Weights of a small GPT-style language model, trained from scratch on English Wikipedia.
Size: 18 layers, MLP 576 SwiGLU, vocabulary 4096, 11.9M parameters.
Architecture: RMSNorm before each block, rotary positions, no biases in attention or MLP, untied embeddings, normalized queries and keys.
Training: a variant of SOAP for these matrices, 532M tokens, 4060 steps.
Each number is 500 + 25 x the weight over the matrix's rms, rounded and kept within 0 to 999. Layers, rows and columns count from 0. Numbers have three digits each.

# v: layer 3 attention value, 128x224, rms 0.241, rows 5-23, columns 0-111
# o: layer 3 attention output (transposed), 256x224, rms 0.238, rows 5-23,69-86, columns 0-111
v5:510514474472500492553502515526530515495496499526505501536492537482510473496482522515495536503527488475470495508502515485525501458530538482511506496515516521501481507523455486471507536528470533471551518526492507528454539498522524490497531482476513513512512541497497482526509479535496461499494516471492528494476530503473471520515498514496
o5:518477500496471519513447469516506508521469456542417545556511483486469531500527510442484498512499475487544447485471498553471515488545534527496514462502470438487466529475514499473513458505514484488499509458472489533520435517492491532528498508502465494474546505512509489464503468455493500465475498432544529482540505540479534485489520509505
o69:476520500541544536517518533461493456479493533500544500450498459496535503486515491515497492481471553483505477487510499475513494505483423473473457542535506524509510472505514518533506482495475510524482523477519480500487520509461539489511501496483546488489518486521509523512499526526514529503530465534480486485502490463514510485483534476499
v6:496461500499520495500465530539476507487514522509530498491485512490489488511498498526479539500480520539477482535507524496497500471528523495538495508499496530480535502501505509499497496501508531482503509525507512502504479480474501508496458508513484496506486518491491516508501490537511479492508511508498461500504518496508496545472507513508
o6:477543511511534517529551503503529511509486509503461476515467469491487494523493467504495504558534498457507455474466535455501514498513484537501494476524513498540448514513468477486514516560519509458496481530521478529508486488471496491506513498545511506500447505499501530490529502454478484491481541465516480498519538482492495466456500498523
o70:498479495458474501479501498466500525501488505513516497494482509510538496478508549478508482517456503517487542486563477522501486532486498520501484497495491487490509483488540498491505492489478472548507508466491502481485504519512556524532528490440465461480522490537528435486510471530493495524446500510510512470482487503522518507521483521491
v7:498508496531511470490485472504523508532495453507508516487528472500513493517494473486497513489531494496485483500507482536493486509509480484512520524534530519522499477507524521483505480483492505516480478516503456488479476504506497505513459540520480508521518451479481495488500481480521530526539510477528485472532507488510496502498520477537
o7:505523517491497493486494488468500519446506511499505507480481526502484520529519484469527491497505526509504522529523500510530483506481529505495506557478516511499509513516514500545443492515512486506522504511484512485587540511448487490525525471478492512504503488479515508525486514551496498537498511504506522545515510522451516519454516517532
o71:494498544479487542513478499513482482522547551487457522502496471507553503505503506555498505480522485487473496496539477537471490513524512526551477454499497488496485515538461510501493484514476506532486499490499506517446512505516491534511490515507491516533460472555479514491551494506501483446492499509525494494468508480483501518513489469456
v8:511500533478493490455512503514462507499516513538527505499511534510533504527501505468505521522548507491504506527499496535515471529462471523515494509496496494488516549535515461500508489459464478531538518495480512501498502485509499516488472484495497493477514505510524516529483528494477485483539473465519543459487513537513500523474503500495
o8:486489513488455474465514492504533515471502462513491498480496493554471484507472489465494490486506489456512495530470509469541517515505484541494529567457480499511496529522489498543528515522550506489494494492496527424503512480518575497477490504490498480486488498554551475492522503467531511551457492506468504492504515500471515478517528501487
o72:476505476467510473496526498525478516493472508484488490529520518484505500533551478526522491515532487512489475497567507517477468516504512472482474479509532501482473474484505506466494502462491549466521530492495512545500493499522464478523488510523535514471454495482510506508497505481522517479475472464512505485507493480509488485483516453514
v9:485492476504487496527486510495513525474484502488503501508528520503527501508474495513491512535537462505468507501499519525442484478465445505563508488482513493494468547512505520513507512527491491550501487507491509530503546512494528462511504480525499486483500468507502492482488488479485450494488488487494513508494540510457503533524491503462
o9:470539516517512478498482528519533497472505454488514501482487510503495503527487492472503490485481477446513490487475464507500506467492501457505537498513481468506525511477501459513519503518509461492531529498510502493528456440499490478487516470490499492470516484539494491506530510527491507502526559492515475554535465488516484478483522490451
o73:510446480497493464469512475472492498514475491498450488506517475485491517496512525492480473505491487494521532526536501463535526515532498553489521524477525529517474503550485507528480533470497533524468435526484494482526536516470508519531498508491527519503486478489520505492492501472550504517484453496481516413489473483479517492514440519531
v10:497521529467485487494466527480528502543507528490503500534450485509502534532513468514514529489493517489481505496509539508497482476476492477475498485489495523487471506513496445485514497514483531473516486516491500527512516507529491534489526499501517502517477511517526500470540482480525487525505531527468499478500493474474521493482490503490
o10:499501505519532453499532526484526513505465475519519522469515454533463484575549449528478538484490499531494474517473477511490509482483489527489478499465498505502512561527517527457512528493499525520502484457519509456456487517454498520508499550530502467527482482507505507509489512514529476507533501517549529503505474483479488478458463567503
o74:547499479518495516523505489485501479488518468493470452482496555494532528448456498455505472489504500495516514499550495459519488524520492473499522566509528497518488471471455499527528464477496506523507512517513491515521528483517456494475470486495509486470469503498520527525509511507485505471502479448505510499527511491487501509523505481536
v11:514496528500508482472527522510507518527458499509462507527494501504490504469529546494484495488494495461462449486498524496502507527505476533484516520501489488481510433514486527455478502485531510520530482484501507477508508471499505468500522503507457487517515507508507516466531456529487502497536459509493477490559482508465476475514490487513
o11:502501515513478462511510512484510528509493476467506465507488484523507524514486442422512491498509522518493473475486510518480458500511471488500496458512485463522501478499533544483485472517474466560524507506512505516491504490477504517509507488528536564496450462567541526464469490522457511454467527529470493509473480557548531481499477523499
o75:534508461516519490511522487490516475509526516503536473497467467478469499525487516542485508448496501493507537474499490527517497491494491495535535502519559533492528476514483490553529533510569520465458458517470504506515496532510488496477504493505489489524523472488465449511537509464511466465505478442494517531540484448490508448520492492495
v12:521495534492491461533480503501432451495484486526512513542497502475501541471493471518487532487492497454495506498529484495527514508523509494495531481479479510494545486466499516504511493500508544500469493500500481517506554481500479522496556510482514518496488490551540512492489489475492482493521524504508483463455511522467507507543509527488
o12:460470494508514490509496512464525539518478531474547499518486511524507484520488514494513487484496490518491499525462507494460437517454511498503492476489531489509481487525501516489514492547511481484525449497457490508480487519502517502483498486457456521463538519526529490532538469466501490510448518502521548490507477521530459487505462482448
o76:517518531484486499484499491501501504464539499491503531445488512512509516487505496484486519470487499488498471467503494518530533487492502501479481557524511504452486527489479501489505467445497516494454533530495502495504528494501461507528508559539526444518474485480497546519489512536503497505499487469525497536488490499497523495513524502495
v13:496511516516514518526508504484495474470483498458491507480468528467450543482479496519488522480485495516492480519515485508520492499490493515489497546500464492504480541474467488497501522484456526522484503509495495477469477473478499490494503496489517485463514504527517523516536459510488475492487514487484486507475513492494519481517552525491
o13:486462491536491498490530526513472518465515517477457501515487492480512518499514471495469494481475531462496483520522502483517464548556509476534468552501518519489510483473480519490479496522504544503501470485467524528488484556503501482511489529523506547557465470518436516517456506481503498493529507475458532500547506452560476523515515519478
o77:534496516469523503523490505471511505552521481521511504517494499531496485486506497536547514500511493474474486495488559520499492460437513497499541466514488490466490494505495516533574489488531482470484552500505513522521532495519465484483503510522518483496524498481527493528485510513510543502520479537535486520511529506491487495484475476469
v14:487507501470493445519513505491518518502487505468524507509516499482489512497457512461504519468493475520498526500525523514507485510500484527467496472513518498475508472490502487508483517524522552488544486481507498503502534480479520503473517517505518502516484475531482475477563501522488485492487515540525459458534490512516478504498546500491
o14:513485478548508504458539542503488546516505469509495480484494495498457508477516517536491488504527500470456505456471505463478465460492458466486529476479490464498540505458483488494519438477466512514506504464479523509480439483536522502487527491491532502519502514541519503481515500442522556560508512471527515486498511533500494504499465510492
o78:544499521490485527513479487523487480507470526504518482474492506500527508517503499487496505468502514484488478505552526509552543521493515508555480499497489536482485478524510496460484482507502513514465467495498510456532510509469507508505472518525499541522495460485543531479443508554496522459511444481523532551461509482523519478514499534523
v15:498509509500511500507472552526485510467490504505501508457516544487479507489534476435520503490463512508527509504530541518501489495483509523455481520486466474468516516490510483504512507503463538513500485491510484492511478467491514547483510508511512530485502475487526493491533473478520530478486503519502506496477483513507503496512550460528
o15:486531584465549512447532470546522494497546516508481453502518515522505479485488500484453538500557461550470532500427540510504509505460477559508479454523537518515489463502491473532482516493508531473520481464488481473524533501543497489453477523555468512490497472510508481496515505498473506501484472525554520518490485474511532486531481557451
o79:550472481483491528527502523493481513502489467549532510464472520507507507498510502528526509472462547492493479489518506473505482507521514438505506529469492504478453562500509522460525471486528513522500529551526497522462497462511489469511499504462497464551499505491506495489490516498500506540486481472499515499496533506484517438464532476522
v16:535482533497485530507521550497495545494490520523498468509472473460491497518531512464465517472472520508529466507499531472540493524514517485471490518491509518516518483501527445534510492464522493466500531493499502475523485548489490534499500490465477500524497560492501552504503497457506538511468484516463521486460480490477533521504537503493
o16:489485461460515502479486479491475480499475497518500519497520530530513505509522470529477500532520509481470471495542487494517450513469498559497489536512463464489497498527494511496501510478504521479490503474521504506524536467543528465494505483500496510481519509514483536470447508469492493519540483506512507472450482499500473476412515516485
o80:468502517487488497500531519569451488513517477497462484503488547442453521458526489452524506493497506494538525508522536532468518475478512509465497509463488494462508473515542519518490476478482531519481562488515502512500503521487479519469474483516525491486498496503521485536580502519473506483481520517501490510495560506492520501555531523488
v17:516501520483489495505510531494466506443483493491472538503476511482450506508526517513515528477494509504516479514471534483499498477505513470520503474467470506506515528498499466477510508484519482503514535494516523499523491502473470525497500495465545527468471516507499475477488500490488493490476518508481542527472476474477511527484503490519
o17:509533479541496494480526512518501510514492470496510485494527513520505506477499503472487480489503463465510470495523478473528520488460489523505493500506465479486495496525520524502459490479502502470480478538530476509501535515480486512509506508446531481457464518526464526511470484519459509520533465507491481511493485497494456511456505457454
o81:461490519464493518548485511494470512459493509517484488541498532481525461490486544515530500516506510469493528509428506490529488543496530475447490510476507482512527500460459497515538478470507487491507537487449510481514468451528543499513490480531472494475513513491529504535517505519481503510468529515525526474509541500533489512520539501522
v18:515484505481526488494524515512499518470503475468519538534491504463510494534512536559509489481484506463500477500485498534536511503503468503469501445500527498487512511509515502493523529505484481480478528530505497483494529522507456504526505528500506544514496479502526468465483527499478495514477534480493484526454519478527508504515498483452
o18:530518477460454522545513573487490552500517501532502478514501493502507496491490467518522478485511445498493540492485488510483480489528505538530485525488499542494511495531523443518489497528492512530546472513500510509446488529452470517517481480518482468547480523508477487471489524507511508484490515491522481524470472470481452500493478524494
o82:484474492517538515484480485507528481518509503496477480425504469498529481493506488487510546478523543511507464538475478501485503533481520476498493522543500490464456500492517509463489501498479491526511427494500476495536532478496530470497510527461544500491528487473490522547488522482488489510482487464464509482486531511502521519490510488485
v19:504491479472489506460522512475494515464554490498502493518518499467518513493500498500493500516503487468515507503480505514462489521491521503511477496447495514491481483484484499481515523488483473523480535531497475471484518498491489484526496479469503464513498498472496494520491506481509498527530490492532474519476475465509534517482481505487
o19:525485495535486473521497498517535508479489502452547478466497506529491478483486512491499467497509463476484495530537476474557496537493518492526511484540463492488460527492490534476494475502522518466484495477490572483495520530491460530482480496504479554488498505507525500497437452520504494511499534480474525509502536512477532474503563446472
o83:502480521518494486517493509471492474547495486575527530491474504477484495488486483484489535478490499504513488478464509525468482529487477505499467514516512529489547496501527492496515525508485525521514471520493472486471489539497541514508540467510528504527470473513523520490515527513475498446508500494523486486470497523490492501513483537480
v20:515501523452516497529505476495495513501486492463500510480486517498519475511517494507538492524478509481494485524505473461513504500451503487505483547512465517489496477536472524501504487531492477471517511492496484525495514483505482482496502549487495476488498521492505520465529481521541535468463535532512484498512443494508491496526483479514
o20:553463493490476496511463483558506471523541478544498490515529443469518506433476517497477515474452512491488492451498559527480462505534510494512463508514527528513527505511494512488452490528509514516497453480529535501469491484517492520530569482497487509498542506445516498547500495501486516493525455502495526491476531535516485501472482504505
o84:501449471546517492515525497423488488517502498523531485529510526507491561480472485504524495489482489516514496492516520495536513534513488515493521469470469489458478503463503525474547509476531498512498525440500518467517497453495484463488486497505519529523464505519502510481516488504492488525506469469492484495490530481459510480524486513495
v21:513518522488451543503503545492500463480492527503528520522521500455504490496505517508547481496502477525486559480510517505460513458495450512524481513523511530516517521461496510509507465492530514509508501496482489508498448502540522516547509487487513506500532490531493483486477516475527451476497505504474488472517481503489498510464511498514
o21:513474489494498481511527538474501520488474476471463536455529480534492482493538522473533474466529480476506482559527479463499487459511499561436508534483535484560523479480504535521500528503506480486526479509493497505502464494468497501491497536539500479509517502522487540505513501527501510469502492490468523507462510475511500519517555510498
o85:478525484488473503516477440530517536499474520515502497498495529521498501472469522543455482545473515515519465571548515509496521512513513509504494460496481516465480522519471538460489476530510515495519520528507485445459503500516511516495517475452492545480478533486530481520491501510489483495504479473533462507512502543520492505511493478460
v22:504498498522506488497461535483491534525518535449534543477467504533468516464506508468500496498483496518517531498484501498483477507528508474505501482487458463502474494503486472456520545507513493473501506529506534531497491500477506517500498510485455502498463484503451490510512490510504525492501516510472500499498488499509476501511491493549
o22:510458524455519516457518473527546501472476485501460520473483500485499505473494523517507475486486506531487489514493499503497478522466497509517503519482509501494535514484479502525540461518500477493496501509516458568498490500469528490472547467546566490462466540511510475528489466533429518524460535551511492476498521522475534509495485517516
o86:505566454549517482514500512482495494486480470518490464442505513510513493484490495496520513493536498450522492507451501519529519461513484458510498483539485535553478498467500503493500522464520472473479490498476524467554521496463506522541477507480479505510514497525549479465535496493504514474525489493511530526508473515506479462500490483502
v23:493501509454494521478471492479505445484522509483518547532475489465518548447515488486505477502497525486472531516487470500484498486485538511532518477487490523505499433503529512501511478503469475493503512478486474497500474496516484497470532488522525495517535488496518517510529485505515533486465493479484473474501531512495529508496477478516
o23:510535514503550526480505460462510491506464501495477529476542496506504468497489524512454546454501489499478469481451524497517515510543490471514499485478481508490555535490505500443477478518529514516474490508515518520487506494477526517522455479511496504516485549509453510500536524500452454527498451525487554479490504443510506491509529506487